config.yaml
vocab_size: 2048
activation: "squared_relu"
norm_place: "pre"
norm_eps: 1e-06
positions: "rope"
rope_fraction: 1.0
bias: "none"
init_std_down: 0.0611
beta1: 0.9
weight_decay: 0.0
lr_head: 0.00601
grad_clip: 1.0
warmup_steps: 200
steps: 7448
Each number is 128 + 24 x the weight over its row's rms, rounded and kept within 0 to 255. Layers, rows and columns count from 0. The size above them is the row's rms in percent of the matrix's.

# layer 14 MLP down (transposed), 1024x256, rms 0.061, rows 756-808, columns 128-191
size [ 95 102  95 103  98  95 107  92  96 104 103 106  90 102  96  98 101  98  97 106 106 105 105 107  99  95  94 102 100 102 100 104 100 100 101 103 102  99 103  98  97  99  98  99 105  98  96  89  99  98  99  95 100]
[[101  94 116  88 149 123 105 127 122  89 113 149 152 170 139 179 118 115  89 131 131 158 173 158 141 117  95 131  82  67  93 158 129 164 131 158  88 135 136 138 170 131 122 153 157 108 161 126 135 133 119 122 150 100 147 119 120 169 151 137 151 157 165 138]
 [143 127 104  87  96 143 160 101 142 119 139 137 139  97 142 135 127 162  95 121 123 142 148  91 132 114 112 150 124 144 137 160 105 127  92 159 143 176 122 142 165 114 132  85 104 156 158 111 105 156 122 137 135 155 173  90 114 116 141 117  56 136 114 159]
 [139 113 113 123 162 147 109 153 147 171 123 159 166 119 116 113 118 166 138 128 108 141  98 129  79 130 179 115 147 121  89 147 144 105 107 142 123  96 132 116 127 138 172 149 135 131 168 105 123  90 123 128 109 165 163 130 152 138 147 150 114 136 127 125]
 [ 96 121 135  91 170 139 129 141 107 148 143 151 120 124 125 122 107  94 107 132 137 115 130 180 112 117 142 112 111 155 189 134 142 104 123 156  92 123 111 123 135 152 104 144 124 139  90 157 123 139  65 161 116 152 164 151 121 129 145 160 171 122 153 148]
 [135 141  75 142 141  88 104 155 121  99 139 125 121 152 110 134 141 132 101 101 137 129 134 110 129  78 108 122 118 166 151 153 133 138 145 155  99 146 127  91 106 124 103 119 114 142 107 159 149  88 111 169 137 104 132 107 150 139 168 153  85 146 131  91]
 [ 95 187 149 170 137 115 146  98 136 104 134 104 104 155 127 100 110 142 177 149  79 148 138 153  97 161 152 137 146 153 126 132 180 151 169 121 139 161 158 162 144 118 139 158 155 116 105 150 137 156 140 116 102 142  78  83 119 138 123 132 123 147 133 142]
 [103 100 111 118 132 106 181 174 138 104 107 119 104 100 111 151 167 133 131 147  99 108 126 146 150 119 131 133 111 134 118 133 168 109 117 105 121 130 117 141  97 138 102  90 117 152 181 138 108 122 116 158 111 111 110 129 133 114  98 135 159 133 146  96]
 [129 155  76 146 117 135 128 149 123 145 124 129 128 115 129 110 115 125 116 140 136 149 128  77 104 113 132 133  77  81 111 135 139 116 110 119 134 129 103 144  89 138 107 132 122 192 117 137 148 139 139 119 158 161 108 135 124 102  82 157 132 128 132  97]
 [166  98 145 157 103 171  90 128 108 121 132 104 139  88 123 131 162 169 145 154 144 175 174 117 133 161 117 103 149  90  75 139 111 154 137 120 126  93 110 140 124 158  99 113 124  97  90 125 173  91 138 123 139 144  93 104 133 153 133 148 139 141 135 108]
 [145 129 145 114 131 127  79 159 151 128 151 120 103 171 131 141 106 149 127 176 125 123 112 127 170 162 153 119 104 124 171 155 171 136 146 121 173 128 141 148 117 161 139 116 136 159  99 128 114  94 186 137 125 143 110 143 148 123 150 133 143 137  95 124]
 [129 125 118  95 154 102 136 147 117 122 170 128 146 162  98 124  99 104 100 101 151 120  98  77 133 122 112 100 163 123 107 107 120 129 113 139 108 134 113  98 125 134 130 151 110 136 114 143 106 163 143 106 140 136 109 150  95 117 149 164 125 123 117  93]
 [126 147 103 104 177 140 137  91  92 166 165 116 117  83  99 149 137 124 145 168 154  84 156 154 152  79 108 130  95 157 141 122 127 153 152 113 154 158 125 136 143 138 152 113 141 134 162  98  93 170 119  84 123 151 124 166 148  83 166 156 132  85 136 130]
 [135 158 123 121 172 119 136 118 129 144 168 159 124 128 132 164 138  96 194 103 108 130 127 108 148 146  89 140 157 155 159 144 121 145 159 126 126 128 165 134 114 124  70 105  89 102 113 112 167 133 139 128  93  96 140 128 134 124 170 142  94 113 111 152]
 [141 152 137 156 147 103 136 124 114 165 139 186  69  99 120 130 103 117 198 146 107 127 137 109 144 136 145 127 110 121 115 175 157 107 112 129 138 123 138 147 110 147 117 136 136 115 112 126 139 109 119 141  70 182 150 144 111 107 132 131 119 115 128 135]
 [130 137 136 130 130 149 143 125 148 157 149  84 111 131 146 128  80 137 109 100 161 157 132 135 109 148 150 178 152  90 142 152 150 138  95 117 102  99 155 164 132 180 104 141 138  96 114 115 178 143 137 126 136 201  73 126 124  87 131 109  96 154  89 125]
 [128 140 113 133 108 125 115 146 153 155 108 121 128 113 150 112 111 114  97 141 111 111 125 144 153 117 131 114 161 155 137 130 127 117 172 135 145 154 127 158 114  76  93 112 124 126 103 162 124 106 158 163 174 147  81 197  98 113 146 127 116 124 127 116]
 [124 142 110  92 112 117 149 136  85 141 114  96 137 141 109 134 112  98 129 118 123 114 130 102 141 131 133 111 121 154 185 112 124 138 107 101 132  71 143 129 128  75  94  96 157 149 119 138 141 133  97 115 107 147 117 102 136 131  92 146 169 108 107 155]
 [107 148 147 130 126 127 138 145 117 141 164 105 138 150 124 134 174 169  76 116 109 161 125  97 113 136 104 125 140 173 135 128 102 117 142 101  90 125 125  72 127  91 138 150 126 147 114 132  74 106 108 141 116 151 135  92 109 130 139 135 109 149 107  98]
 [129  93 115 109 147 131 151 123 101 131 136 108 165 155  87 164 134 123  97  79 193 166 145 102 176 155 102 107 126 118 159 134 116 135 107 138 137 123 121 140 182 127 137  91 117 111 125  98 109 117  75 117 119 113 168 120 101 110 119 133  95 122 125 140]
 [168 139 144 153 162 120 116 125 138 157 122 107 156 130 115 150 140 165 124 155 141 170 113 150 120 109  76 157 145  95 186 162 154 106 142 128 141 128 139 170 120 100 122 107 135 139 148 144 127 100 176 101 130 158 131 113 118  98  99  95 133  89 181  99]
 [130 136 165 122 137 115 147 156 115 114  97 160 113 131 100 108 130 102 111  80 153 143 139 123 117  92 110 126 123  78 145 115 150 130 138 146 104  99 142 133 130 132 138  87  93 128  98 142  98 142 123 120 128 126 125 144 168 143 134 123 200 113  98 120]
 [125  84 135 133 111 113 143  98 113 172 139 150 133 150 142 143 131 152  99 161 160 134 104  97 151 162  73 117 141 119 132 125 101 129 104 123 129 135 133 121 183 154 138  99 141 115 121 128 123 152 122 137  96 121 145 115  95 132  96 147 121 110 161 126]
 [120 116 146 160 169 157 138 110  91 147 143 110  85 116 143 139 134 137 112 156 155 132  68 151 118 159 144 123  97 147 199 137 148 121 176 165 134 137 121 105 128 101 140 123 110 148 136 166 106 113 163 157 120 133  96 123 155 132  78 125 155 145 130 132]
 [131 158  76 145 180 149 139 118 142 153 133 150 131 130 150 121 136 160 100 143 122 138 140 140 122 156 105 101 139 102 136 113 155 136 148  75 179 181 185 128 141 112 122 142  80 157 114 130 155 145 170 106  96 107 134 130 149 103 117 163 148 129 106 135]
 [112 126 123 129 142 123 160 129 155 130 115 190 105 104  96 147  93 107 133 130 125 161 147 162 153  92 120 111 149 101 144 155 110 109 163 122 146 150 115 123 158 131 143 143 112 150  86 109 134  96  87 149 113 120 108  94 129  61 116 146 111 128 123 124]
 [152 124 133  58 106 100 106 155 146 140 123 124  82 143 113 127 171 115 189 135 145 113 126 117 117  78 139 143 153 104 133  88 166 134  95 156 108 160 130 112 166 126 133 151 125 102 132 126 167 152 168 111 138 144 124 123 122 117 141 145 118 105 146 104]
 [100 107 123  88 100 168 128 114 126 114 153 110 203 122 135 134 138 147 154  97 126 150 123 130 103 140 114 126 132 117 158 140 157 189 144 138 140  79 112 109  89  94 127 135  99 153  81 114 124 132 141  96 153 157 104 122  92 105 158 142 110 131 140  88]
 [172 114  80 142 139  91  88 139 116 136  89 147  62 117  60 148 134 107 148 129  97 104 121 193 136  86 120  91 115 162 155 134 137 147  90 150 132 146 126 161 162 127 132 133 138 126 145 164 141 116  92 107 147  79 109  92 126 124 152  88  95 148 129  94]
 [151 118 141 119 121 122  73 100 149 112 130 120 113 146 139  90 126 148 129 127 135 129  71 158 111 133 172 154 153 164 114  96 149  83 155  99 152 145 116 152 155 121 175 162 141 107 174 147 130  85 135 114 100 118 163 111 111 127 141  88 122 138 116 140]
 [ 82 113 175  95 105 112 103 116 129 138 133 156 103 168 118 145 136 122 133  82 110 139 114 135 154 124 119 110 146 134 101  85 122 154 100 156 147 155 100 130  85 187 142  93 118 135 100 124 142 153 118  94 136 134 148 124 105 119 137 108 110 169 139 146]
 [150 113 132 160 144 129 114 120 147 169 134 135 136  77 114  94 167 114 130 196 111 105 140 130 143 168 123  94 109 158  84 134 108 148 100 135 135 161 137 159 146 111 122 160 172 107  87 143 152 122 107 141  83 122 142 131  61 127 116 137 102 101 155  91]
 [134 113  98 132 143 119 116 135 143 133 110 126 154 117  97 161 140 152 117 162 111 192 100 152 127 130  97 147 154 144 107 124  99 166 130 133 142 118 110 153 139 145 130 147 142 165 104 152 147 140 128 177  85 108  77  90 110 143 163 107 129 124 123 113]
 [145 138 110  94  89 120 146 129 137 107 129  93 143 120 140 116 170 140 118 123 112 105 168  71 126 114 110 142 138 164 117 121 122 113 139 109 124 152 101 126 135 117 148 148 134 120 118 137 141 123 116 170 142 133 113 103 118 148 142 168 128 132 131 110]
 [106 142  87 162 154 127  81 125 170 117 113 122 149 145 116 137 152 121 148 146 105 155 131 162 143 172  75 143 153  69 107 130 106 104 175 161 143 117 146 137 110  72 130 167 161 136 136  84 127 124 128 165  72 168 140 134 115 135  95 154 123  93 209 145]
 [146 115 109 104 165 115 140 166 132 166 108 153 134  68  95 130  94 130 175 164 103 104 142 150 146 164 128 107 109 133 131 122  87 119 133 130 104 127 155 100 115 145 106 119 111 110 150 128 121 119 162  87 128 109  87 139 114 163 100 143 169 108 131 173]
 [123 170  98 165 100 150 148  90 118 120 132 139  92 133 113 118 123 174 140 108 112 136 158 116 119 104 161 170 140 158 127 147 152 132 110 133 146 121  78 140 113 146 113 155 167  79 141 170 123  65 147 125 155 117  86 103 104 144 107  99 149 109 118 119]
 [118 120 137 144  82 117 108  91 100 136 121 151 150 138 139 121 118 132 122  95  86 135 122 129 111 110 140 188 120 135 127 114 135 141 100 168 131 139  90 125 120  64 139 132  92  94 146 181 120 114 170 126  99 151 189  99 125 144 125 125  84 108 105 150]
 [121 119 132 100 152  90 140 110 144 166 111 160 107 118 164 128 111 136 110 122 101 113 166 137 130 165 129 124 116 153 101 137 151 141 124 100  50 144 135 124 122  89 152 106 118 134 132 137 150 126 180 117 151 134 107 163  84 152 129 118 139 153 138 153]
 [107 116  93 153 126 131 198 145 112 121  93 129 100 121 125 107 110 134 101 130 139 131 159 105 133 152 141 102 126 126 155 127 123 111 138 132 132 106  96  97 133 126 112  94  97 119  84 143 167 110 174 121 130 102 173 167 153 117 100 117 160  97 160 164]
 [111 160 143 146 161  80 101 128 100 153 109 110  61 123 143  96 143  92 205 122 133 124 140  98 129 106 102 122 122 112 127 140 173  91 129 104 109 178  96 106 149 102 149  88 128 112  83 151 159 109 121 143  97 130 171 133 129 116 118 111 105  98 104 155]
 [153 149 136 135 119 138 122 145 129 165 172 153 154 100 102 166 156 119 118 119 120 137 152 141 119  92 125 108 118 164 144  98 177  92 122 182 108 146 129 176 158 152  95 162 105 118 136  88 159 168 106 121 110 172  91 114 112 144 137  92  89 118 133 143]
 [128 152 149 110 137 116 113 108 152 147 143 113 159 114 155 119 107 111 118 130 125 127 108 115 146 147 180 102 134 173 136 126 167 148 146 124 116 113 115 146 123 110 151 115 123 117 140 133 134 128 161  93 143 153 168 176 141 138 117 174  89 122 140  93]
 [122 152 133 138 139 136 142 123 113 139 171 187  95 139 134 155 127  92 116 112 119  39 143 110 135 118 132 198  98 135 121 130 148 134 173 108 123 120 116 179 108 137 117 118 172 156 125  53  96 111  92 154 121 117 117 111 128 134 122 118 115 113 165 144]
 [141 129 132 154 111  78 129 137 123 133 127  88 132 144 135 148  82 111 133 107 137 168 111 122 115 130 123 130 119  95 120 117 105 139 112 135 135  88 146 161 147  98  94 133 125 142 108 123 128 134  74 149 129 132 165 143 129 184 117 114  95 109  80 160]
 [119 117 126  95 102 123 153 146 109  94 114 149 138  96  78 107 141 121 139 117 115 118 118  99 137 152 171 149 113 138 159 156 101 117 117 152 110  75 108 142 126 124 153 128 128 147 119 132  96  96 143 165  88  68 172 165  90 102 116 136 110 101 159 175]
 [118 151 151 119  88 127 101 132 134 132 102 154 133 137 142 113 114 128 158 114 153 115  98 108 142 116 154 124 162 105 114 145  87 110 123 181 111  88  97  97 159 144 146 123 122  91 143 157 149 139 109 132 121 174 124 145 100 131 157 119 114  92 128 126]
 [113 128 110 116 100 124 105 163 117 130 139 133 101 128 131 121 145 133 201 161 145 123 113 143 105 126 133 136 119 163 124 167  95 170 136 126 139 125  85  75 170 119  91 163 107 106 170 113 154 107 147 126 122 111 160 146 131  93  76 156  95 109 141 157]
 [139 152 140 158 125 155 109 163 114 135 128  94 109  89 151 146  88  79 117  88 151 143 147 139 113 162  65 114 144 134 165 132 165 138 122 164 147  96 103 144 126 135 109 179  88 156  97 119 112 139 129 121 158 109 115 132 120 117 118 132  96  97 129 107]
 [179 136 103 159 127 120 117 178 133  94  95 146 128 145 133 136 120 176 147 106 114 110 121 147 136  99 141 105 146 142 157 111 142 107 133 115 152  79 116 130 126  98 128 153 127 156 120 135 141 118 145 137 130 122 124 123 141 143 146 139 144 100 130  87]
 [149 110  98 153 134 143 116 178 139 106 148 113 128 197 104 109 145 141 138 154 132 132 141 146 114  93 139 122 150  97 159 128 153 144 110 144 125 108 150 189 137 111 123 164 107 156 144 139 140 141 104  99 126 167 140  96 133 117 118 148 136  97 153 118]
 [140 163 117 143 147 117 117 117 120 112 151 149 117 166 111 117 118 156  85  90 100 120 106 140 159 104 158 142 140 126 137 140 119 119 149 156 119 126 151 111 117  98 121 122 146 132 133 139 138 115 117 136 156 148 127 136 182 112 112 122 125 135 120 164]
 [147 109 150 165  93 158 123 132 151 119 172 136 147 131 175 111 127 122 108 176 133 117 141 101 127 146 118 127 134 163 126 138  91 129 125 166 125  98 122 146 146 159 125 158 117 128  92 105 132 121 150 128 122 117 132 141 153 114 125 107 119 124 120 140]
 [110  71 110 121 127 101 133 131 138 153 112 100 138 162 152 141  88 118 128 113 143 123 150 130  86 119 101 115 119 117 147 142 145 133 127 118 146 135 140 117  97 150 137 119 172 135 137 103 112  99 134 138 164 145 190 133 109 100 112 194 148 133 116  96]]
# layer 14 MLP up, 1024x256, rms 0.0611, rows 757-808, columns 128-191
size [102  94 107  98  98 103  92  95 103 104 104  86 103  95  99 100  95 100 108 108 107 104 107  99  92  92 107  99 102  99 106  99  97 100 105 101  99 102  92  99 100  98  98 109  98  94  89  99  97  96  96 101]
[[127 121 134 136 124 177 109 162 125 130 113 121  53 181 128 112 129 111 138 159 150 163 119 167 106 145 152 122 112 142  93 117 125 127 118 129  90 108 138 135 105 127 123 133 187 120 155 141 131 163  99 118 120 182 125  95 102 146 104 147 192 161 123 127]
 [150 116 136  91 117 157 111 150 115 131  86  79 139 165 168 115 163 111 128 159 141 135 127 122 151 113  86 143 148 111 156 122 113 117 168 110 168 145 111 124 141 121  82 103 133 145 151 139 125 127 142 132 128 115 134 149 106 131  92 125 139 134 173 120]
 [140 112 147 126 151 174 128 134 162 110 108 107 116 152 154 119 153 141 118 150 141  96 120 119 154 147 123 116 160 106 114 144 154 160 156 112 147 112 163 117 118  95 107 162 154 158 115 152 131 123 116 137 110  92 131 122 141 119 124 114 177 135 134 117]
 [109 135 145 121  95 174 159 124 110 190 129 130 116 106 143 101 138 111  79 155 117 101 140 162 140 121 151 142 122 127 175 103 109 144 110 130 145 130 118 129 150  97 119  91 111 123 132  95 125 121 132 123 163 144 155 127 133 162  93 144 126 140 157 115]
 [149  76 169 132 117 130 210 128 105 120 128  93 117 117 140 126 133 134  96 140 138 148 149 117 140 129 139 161 148  97 149 115  85 110 113 144 144  72 138 138 151 128 137 112 102 123 169 120 133 148 109 173 122 123 198 123 167 132 143 114 103 123 126 133]
 [114 119 142 146 134 153 143  75 104 137 114 114 101 166 118 149 121 160 121 109 136  91 157 140 138 151 203 159 142 102 145 135 131 150 121 152 123  64 173  76 136 127 107 128 139 115 123 169 108 136 134 119 106 184 149 164 150 135 140 132 111 145  97 173]
 [ 82  67 185 123 144 108 124 129 133 109 135 123 120 135 113 126 154 139 106 132 135 108 124 173 152 139 154 169 110 127 147  93 102 108 170 145 116  74 126  83 181 110 162 141 123  73 154 107 155 135 121 100 114 113 128 142 133 189 147  95  79  98 122 173]
 [131  99 128  96 131 133 133  94 125 104 172 147 145 149 157 112 151  81 121 126 143  78 146 111 159 117 114 107  89 156 157 140 101 105 101 152 119 121 123 107 126 154 161 168 112 169 158 128 133 158 138 119 146 125 131 116 143 124 128 102 161 131 151 159]
 [108 124 151 142 136 144 159 111 142 133 106 187 125  92 123 118 110  85 142 110 111  89 127  97 150 170 178 110 156 136  89  96 133 146 137 145  98  95 124 119 138 145 141 109 105 137 139 172 139 132 138 128  93 143 142 117 105 117 108 120 118  96 148 138]
 [155 120 137 147 114 144 167 159 141 135 151 143 116 135 147 155 137 131 117 173 136 142 128 111 100 173 135 108 125  83 137 144 113 142 135 143 154 144 134 133 106 129 113 128 189 121  77 102 136 125 101 137 127 153 146  88 124 119 100 129 127 134  98 154]
 [ 97 143 178 103 144 126 118 130 115 115 105 124 124 128 147 134 131 114 133 115 106 144 115 107 163 130 134 121 165 120 116 146 138  93 125 159 103 113 109 114 138 108 154 115 100 176 118 150 152 100 101 143 102 131 115 159 125 164 124 123  87 149 124 129]
 [ 91 111 121 146 117 157 111 114 137 117 112 155 137 119 134 130 114 173 104 122 118 148 105 154 115 142 148  85 122  91 114 129 150 137 145 129 120 147 121  81 118 126 168 128 120 153 126 149 139 154 128 131 160  96  97 136 118 136 125 113 157 156 138 146]
 [129  97 158 124 153 137 137 112 104 123 121 143 152  93 120 102 141 135 135 122 141 114  81 135 151 140 107  96 123  92 121 153 117 142 122 114 146 104 102 130 135 120 147 129 139 173  97 136 136 109 110 122 106 148 168 103 158 145  90 136 153 126  97 151]
 [154 135 143 118 118 105 143 148 158 106 101 130 126 172 126 127 155  83 101 159 188 163 150 128 136 117 133  92 152 145 152  94 106 139 162 138 117 135 137  98 124 113 154  94 109 177 146 109 119 159 132 172 149 136 139 138 115 170 106 145 129 109 116 113]
 [157 139 129 116  78 146 125 142 113 140 132 108 106 145 149 143 138 152 140 166 102 151 120 124 102 122 117 108 138  85  90 121  92 128 138 136 108 106 113 112 114 135 142 130  87 132 166  87 142  61 119 130  88 143 141 100 133 127 128 120 156 123 108 150]
 [114  67 149 136 103 138 135 151 115 119 156 139 134 157 165 165 132 124 107 148 145 113 134 133  90 134 106 165 149 121  96 168 146 160 169 140 155 180 120 126 150 153 108  94 138 179 103 136 139 115 157 151 197 134 161 105 137 126 102 124 111 106 149 101]
 [118  99 118 114 144 130 190  94  75 106  99 128 167 142 126 112 107  93 124 168 120 128 136 112  88 189 141 122  98  82 108 119 145  93 132 120 111 161 129 124 110 141 101 105 118 104 138 115 151 108 155 107 105 139 159 118 139 127 124 136 108 108 133 115]
 [109 110 132 121 147 142 127 142 132 156 145 161 133 142 151  94 127 158 128 158 114 138 137 107 107 129 127 115 114 140 129 140 119  94 136 115 122 124  98 121 152 127 176 178 143 123 134 181 132 101 134 142  86 128 125 123 165 132 126  93 116 150 122 151]
 [125 125 141 129  95 142 100 137  93 148 156 114  90 132 136 134 109 136 122 105 160 127 164 141 155 182 151 113 109 143 112 143 159  79 114 130 116 127 134  79 118 184 144 143  87 126 118 119 178 100  86 119 161 110 154  84  96 155 147 125 107 116  76 134]
 [105 160 143  70 115 140 134 160 147 173 131 163 130 142 150 160 128 167 122 161 132 112 128 121  99 133 111 106 135 168  86 143 119 140 107 170 119 107 157 100 163 146 107 132 123 108 142 142 140 154 128 100 109 150  84  86 137 133 104 112  96 109 149 169]
 [128  91  98 144 133 151 162 134 165 126 103 101 114 143 131 126 142  97  96 145 146 136 145 142 151 138 102 141 150  98 155 164 130 140 131 142 119 100 115  99 101 154  94 146 102 111 133 179 134 123  96 111 122  91 138 105 115  95 126 145 109 122 100 144]
 [151 101 158 146 116 144 160 116 151 130 168 121 126 115 122 104 113 115 127 107 137 128 168 210 128 145  97 114 140  52 133 115 145 148 151 106 140  80 170 145 115 144 168 126 126 102 152 121 127 154 147 138 125 115 151 118 121 151 154 139 103 106 122 163]
 [133  81 125 111 131 131 135 124 143  88 156 105 113 103 169 144 142 149  85 173 156  86 140 127 106 125 122 154 109 116  95 130 140 145 175 147  97 105 134  80 161 115 111 113 116 109 120 127 145 126 116 113 140 156 130 127 139 129  87 139 161 154 167 184]
 [113  98 109 129  91 152 140 171 131 150 144 116 129 131 129 136 111 133 127  90 137 105 144 149 137 117 116 111  67  74 121 133 140 151 144 166 132  96 134 113 100 157 163 102 140 123 120 122 128 139 140 131 114 148 107 126 141 128 128 148 150 146 110 112]
 [105 139 109 100 133 170 172 138 121 148 154 108 139 130 125 133 109 119 100 136 136 141 132 171 124 106 138  96 102 147 124 113 145 112 143 135 152 101 160 105 168 101 158 119 134 124  99 134 114 120 117  98 112 117 100 132 115 130 119 140  86 131  82 128]
 [113 120 132 113 110 101 109 132 139 126 137 126  98 142 134 137 156 109 132 191 137  89 114 158 134 156  83 102 108  90 120 134 111 111 130 146 118 112 200 132 165 150 147 152 139 155 153  77 140 112 165 138 126 114 138 141 161 140 122 129 149 166 105 152]
 [139 114 157 118 118 127 138 135  97 140 110 147 116 167 144 138  65 119  72 111 107  85 146 148 130 154  93  91 157 140 163 111 140 128 137 138 171  98 116 127 139 123 133 160 138 103 152 121 143  98 136 154 162 117 136  97 138 143 131 118 147 101 125 136]
 [114 110 119 137  77 159 172 131  89 145 151 166 121 105 110 115 104 109 119 181 170 134 145 117 106 120 104 108 127 144 163 109 131 110 134 127 148 127 129 112 153 116 121 122 149 141 144  97 133 157 141 108 166 175 140  87 168 138 102 114 121 147 147 144]
 [178 149 139 125  92 161 116 163 160  99 126 109 115 135 142 121 161 152  98 177 148 131 120 133 155 152 156 139 141  73  98 159 107 161 164 154  80 146 135 108 124 115  99 100 116 112 121 146 139 114 164 131 113 142  99 104 144 129 101 133 147 127 182 167]
 [136  85 128 109 129 151 120 123 114 175 132 113 113 168 147 130 107 124 113 138 121 117 109 118 157 141 117 116 107 135 125 109 110  91 140 109 136  97 148 112 125 104 104 128 136 161 191 116 162 139  97 137  89 156 134 168 154 123 129  91 179 159 155 144]
 [158  76 146 117 111 175 116 133 163 152 122  84 143  85 151 132 165 158 120 137 134 125 129 109 122 171 170 145 149 126 120 152 136 120 144 150 149 130 157 153 116 108 124 106 154 136 122 118 129 127 125 127 123 137 140 156 147 105 116 184 129 105  93 150]
 [143 138 141 139 131 130 123 157 113 118 121 174 101 138 135 128  99  83 126 179 119 101 135 130 144 112 149 137 104 133 115 103 134 132 173 146 146  82 135 138 125 125 129 133 138 169 138 117 155 161 124  94 122 157 145 121  98 114  88 114 117 112 141 141]
 [118  85 155 101  98 125 154  98 110 133 143 178  98  94 111 120 141 146 114 117 152  81 113 133 152 147 111  82 127 131 158 135 134 143  82 124 104 135  88 116 130 156 129 139 144 117 169 159 133 113 116 111 115 145 120  93 139 128 159 147 157 129 127 146]
 [174 134 135 111 143 145 130 116 124 130 131 125 166 128  98 100 153 166 141  97 126 135 144 116  96 149 113 132 109 110 134 113 140 131 159 100 142 112 146 148 165 125 123 122 165 105 115 114 116 154 148 147  81 163 174 116 152 126 143 124 119 135 115 107]
 [164  95 149 117 130 110 109 120 117 139 136 103 151 168 147 158 161  91 116 164 136  99 149  98 115 129 139 102 131 103 158 144  82 134 138 171 152 128 183 141 170 105 130 130 151 119 149  78 139 122 127 199 109 141 134 124 132 158 125 137  71 114 167 122]
 [105 131 188 107  84 142 101 132 132 103 118 145  83 170  96 143 178 128 112 113 139 149 165 117 128 151  92 115 132 116 116 158 156 116 129 130 145 129 131 138 101 151 128 105 112 135 103 142 170 131 117 108 163 154 154 149 147 114 137 115 157 173 140 110]
 [134 108 104 151  84 144 114 107 103 146  98 106 102 146 120 143 144 144 122 130 130 150 154 131 160 127 127  91 158 120 139 133 114 113 147 118 148  80 127 136 134 148 121 140 121 124 132 115 129 161  90  75 109 135  75  96 172  86 128 102  97 104 141 136]
 [135 115 167 133 116 132  96 146 126 153 163 144 122 136 140 141 124 104 132 123 147 140 114 115 129 119 137 101 102 125 132  84 128 129 118 106 131 121 123 130 159 159 137 144 121 134 135 131 154  98  94 128 126 117  95  90 149 149 166 157  91 201 179 152]
 [120 146 137 138  94 193 177 101 165 110 152 114 113 120 126 167 114 139 115 147 121 140 117  95  87 145 144 120 160 100 112 149 154 184 108 134 133 155 146 116 143 172 139 108 104  85 147 148 117 147 148 105 152 160 112 130 150 131 106 128 169 140 125 164]
 [116 140 170 104 122 150 170 114 115 103 133 117 156 171 127  75 117 113 132 129 122 128 136 141 107 135 104  91 111  89 119 141  64 137 147 130 111 136 151  82 142 131 171 179 136 141 152  91 138 130  82  92 163 154 150 125 137 109  64 152 154 135 141 199]
 [157 120 129 134  98 155  90 171 175 166 186 164 163 157 143 120 116 176 104 122 136 148 114 107 130 145 148 132  91 100 121 126 140  94  96 143 115  89 150  98 148 150 118 104 145 149 151 105 153 128 148 132  88 132 146 137 126 112 154 128 146 140  83 110]
 [111 133 127  81 144 115 144 109 128 122 168 149 158 174  93 128 157 173 155 134 138 150 146 155 163 144 145 101 114 120  96 138  85 120 100 103 106 111 122 123 126 153 118 131  88 152  78 132 162 116  98  91 148 150 134  74 106 153 135 114 110 155 127 195]
 [148 139 129 105 109 189 122 116 179 119 120 141 147 140 123 103 122 134  86 114 155 116 143 108 116 180 124  86 152 103 100  95 135 140  99 116 101  98 138 114 129 144 131 128 124  89 172  92 112 129 165 166 109 135  90  95 122 119 135 114 129 122 133 131]
 [109 152 142 126 103 135 128 104 108 146 126 142  93 174 142 116 110 157  92 140 137  95 117 154 153 124 107 102 101 110 140  89  75 103 103 129 131 104 164 126 134 128 121 134 104 119 177 113 124 160  85 156 129 161 127 135 158 141 112  78  88 127 107 136]
 [105 127 104 133 109 104 133 127 128 129 137  94 118 151 177 156 127 122 118 169 124 169 157 153 131 132 130 125 138 114 166 109  95 123 158 117 196 113 140  95 130 149 130 129 118 164 126  90 152  70 148 174 194 163 161 121 154  87  56 156 155 127 149 113]
 [109  96 197 128 134 134 165 135  98 134 187 122 162 153 145 109 128 129 101 138  96  95 164 116 122 124 114 107 134  90 182  70 144  98 126 157 133 147 134 138 120 169 115 120 175 140 129 103 141 144 101 124 140 151 138 113 147 172 141 114 126 152 124 117]
 [144 129 109 160 114 113 139 169 183 102 140 165 117 121 128 135 166 175 147 122 140 137 135 171 122 118 191  91  96 110  93 107 124 120 111 125 124 122 145  82 115 127 135 135 186 144 111  80 131 173 147 113 126 140 160 108 136 125 111 119 154 131 170 170]
 [105  80 113 137 125 147 152  99  84 190 105 136 149 116 173 104 134  74 104 130 112 106 171 125 123 126 120 135 103 139 133 134 116 125 104 151 130 129 141 112 150 167 125 120 117  92  99  93 153 116 123 113 133 127 131 134 110 110 100 113  71 123 106 104]
 [157 122 122 127 111 146 137 143 144 151 133 139 140 131 144 105 131 135 123 156 126 112 126 149 138 129 161 105 156  84  77 210  98 130 122 159 115 125 150  79 142 136 141 132 125 125 140 107 131 122 113 156 147 102 124 123 118 167 103 107 113 167 111 105]
 [ 95 104 126  93 170 132 139 107 129 142 128 129 147 104 165 142 142 106 128 143 129 101 161 120  98 108 102 141 124 141 159  98 154 108 138 131 142 111 122 126 142 134 133 131 128  98 114 133 131 150 148  97 110 106  87 104 120 146 114 126 131 128 104 102]
 [114 137 139 112 111 136 137 112 171 129 128 114  88 138 119 153 130 166 135 114 103 130 142 181 188 124 140 108 113 126  88 116 122 107 131  85 100 149 148 112 164  98 109 112 118 153 168 124 136 163 158 120 125 147 149 123 124 130 117 130 149 134 132 113]
 [ 92 155 127 127 122 124 113 116 139 120 103 159 117 127 107 126 111  70 101 144 153 149 133 144  76 105 134 133 110 134 182 109 137 157 125 167 124 136  96 116 166 140 166 131 123 125 122 121 147 119 148 109 128 153  83 128 138 132 116  94 102  90 113 144]]